config.toml
vocab_size = 1020
norm_place = "pre"
attn_scale = 0.125
init_std_down = 0.0
optimizer = "muon"
lr_mult_down = 1.5
lr_head = 0.00494
warmup_steps = 200
schedule = "wsd"
Each number is 500 + 50 x the weight over the matrix's rms, rounded and kept within 0 to 999. Layers, rows and columns count from 0. Numbers have three digits each.

# layer 2 MLP down, 192x512, rms 0.114, rows 51-72, columns 128-255
530577472470441476521501532496549529488488496478445536583533461500498606434547528509414484423480532594529397569544587432483473494438466492634474536509434447523542491434455514602484429511560495496503550446490478449453466469549547544457429493487465462437494461464557490521462535590483524487579431557400586500490413595501500534451467540508500425489520543605472483518514551511449495513472
533506504506500371558508504494523404526541510483453566508515452510473417448511414448572477469594520539483496435448551482524540510522469464562505354518415474464486493490482446557451480550455553538477466480472463505523460438465480577455446420501445421523443515549514544481465476585496504493453457467416458472531485501518491479504482544494511567586425452510453480490531527516506441500516
540478604510481527491560517508501451674557539481525497447464491531483539562552544524587540584517529461464540554566521599541462551496551469577629440538497563515594507487513513560558596516546472461542485511471545451548491451567543500486522474522471511550537387497538408475564553578501568472473492591595551534439558563526484343495560514436555549458428522523555506513461557541481424474517
462425456514493450447507521412572483465522547508499597516494499571481576419440606523509516652289598513511516439454574377492500541468533537467590453534583447463455532502489468464564532503392494413482521515509516584511395487502443470532503458493422547434510421546363483582504477412451543486489500562478474574465433561455448490481472449446483470528472402437515491559452483443605441485522
507512491461497502453558484538491539494480469552499475525425500494513395463489455527520446553504442534468460484490401516503475478434549513534592458500492500427571545561482526567454507544492501495574403469503479502548430492462517478523450520486483556487523533470563512487446543677525529531498526538465457505533525497495466494490516509548384584470443430430468476500562518477505491459463
518546557495503520399459485483541551503429347529506510534511455486527503463488428443559495480504483566400457482572486476534479469563483482526437510456536530517566533541549532616536491476553509612599568532446489495433457464484444516439481491531635445529496547471565502503507448382534475529470455526543478514472520565480522561485464508578599561558447505451510516452421523537536480447478
563557517503496412386502512510468457460495478508537511500409509513441387478519549563539457413553450366531482396482442472514517411492509502530491458479601462558551509549445465436482549523517496633372522545498481522457468549508418515483470521513592480466440498487474564473494532475538527513421503527515500501519405479552537430543460484567553519595519542594582513536514434563531519526583
490538594528536458501473501564520526474557455519487538449483492448472498517433494622437568505581481529488573491533537478471578497448563459633564488464443502596513487521473573438561471443482488514562454499505480446513472562544555482463481462495599563368508472502500532541420513546523459480542466490495477499491528434442478472529491520504498529464445461530517553480535522510465516432507
507497463562547454465504523509502573524466441484541528467497497495482507491549517483536532495374451510545364463522456550562594513505520512590637458516458397479534489467469572496564494509531483381496520527484509447593489545553492536459525526457482518468523473457516478429474522462498501485550540620523503511462509476466439484475461547436405410421473557576582523496494455528542447420532
508597482476482498528490518483504589410547535531578506524522476505475418543358545471414544506398475534543477549460391548529464365475505400518547435489507489430461422453487404477481493528489528402402575527583503509457536545542441545497460510513490505457527572457494541464448500445469440544464480485510417535581573454518412529480544523478487423584573477563520462491415533463463563529493
485576494449479529555537455536469540516541512486587576538589474478473360453553471536409572440456397360546540521473555414492514520510496539634457538463560484474432509604488528563454480489455513574515447506484513489514511428526466498473450538447493492519526543466502483525508497473525492529394511459488572508555538433499516443532496642529472424505524562512443521549573566423451617540477
545574450576530490504469544454439439536497485470456529562591513540494537505477446409358553503507390436463471528522462533451565515524442490431569572518542397469616473549485500526639479453455378394396477519340534516570505495482564466405581599413469465454439537577488476517533480534492537554559501443537565510477458517407387549520541571397472469296469520487535521463560563593587483428445
486484601514401571625588536464540527462491571490551490475387499500531496496474494507437485489556507488483558459444465420488446493483539475543545344505456606617671532507528466522496463485531541429523538570547505468588553481531522491483569421519450567502464557578438516522512574547461504496482528484422504497541491525463463490536529512442615515490423483591465456489506532486565441507450
532533571567490507484523506477577447518499516542522535500438514505484519562508465491524497407496523468554610581549558499475531572470519504397585546522519471493514523518462496448442505432502468522559448535475506481463438434524394403444480541497531459507413472523538481502511542505503487514515471522548498541455512430500596485458512489423456471499480523541574455531505486507470456482477
534524507501515407506520513521560541490556479484486567418451510548459503491537501534572471438464502458476529538483567503504512464527538530396599482457518489442507515446454540553503474433528432444460491501534511579480454458494489433577515548524489553498534550525485484514447552707518486460479509530515509532546495582560480523567562486565436562445520472396499460522521491548589495504480
515521449482528538521499492452545488477565440516508527590369519455530485426551453547401479706474533586561549448528622392505432394509565532539587621483424436482508454559510523513449475547526488432447521443561518508492469426468532486528535536506448519536615392564460458450493525588528429492460592522512459476452536558474497378549521483490465477507429531456493491466460524528508575455558
533466501499445484473488508496492533533503445510443526502523497562535410504552420470571497495568493428408493529484598508492528523409545390465416548479563418478515514531515552479478434589520535388506505531488537519494421475492383510503451531483476514541515432494525491402445611570492513504538427526569556505496437492440451479493434490525585549534554550529459487429453453509464421494590
520530556562413590387496535470485509467462475432505437420447550539477476472553570470626416568503525633509475501489560584489554435483460435459408538493486462570426453531493518425559481527450505528428497462468513437408482461569567501498524500523441511402491470441537515507520499671507505519543490599462551456529522529481498492523433524552487561511453451539472468398390387519485487524479
542528376473486461503499535484504493527482461552351493489457484508506475508453470496426567487617461529534531601454532539494501472491523511592451577523591475578504486566529458496488448438510492605573537491567495494444588505466530497528522523537446445498504448602510515546451515497503553545533550548505417528536565516474477454512478396569434473517559467516473531457484568507536512514477
525542640472512487516520531471573481524484485441534496533528502508533500493482501571517512480449497482441540500423534483536466496543532533478624443632455548476511501493478557492498508572552463468444484539496490481510486523579423508466495509467613589537540483512493484601483373614485522553533500480540526512509481592507395448490516484475541441486492490404449539530462516453558517480481
488519516486549494537486501515517482424456488479490463635445419466492469526480481462453553531516527411566385486517516554603637554547506488564503437493570535498548467475537488495560528468512517509553466530495537462476454538481542475479541608543453528519479527453469528531446480594546427484520503498463615504495607537537502416483444507609417611548470497487491457474515434478500437425385
567481504474540462538507461498494456561477493526521524471568536502475450467591501441539572479438530596476577522381542589524504535594501546397478437600507459412619490463460453518450458527480491529478493513496522448562463470525580504483488533465416415548474476492568447457531491527501551531474501456493469493568510510496541522533477592522428488567496538457439352450570455515483534453523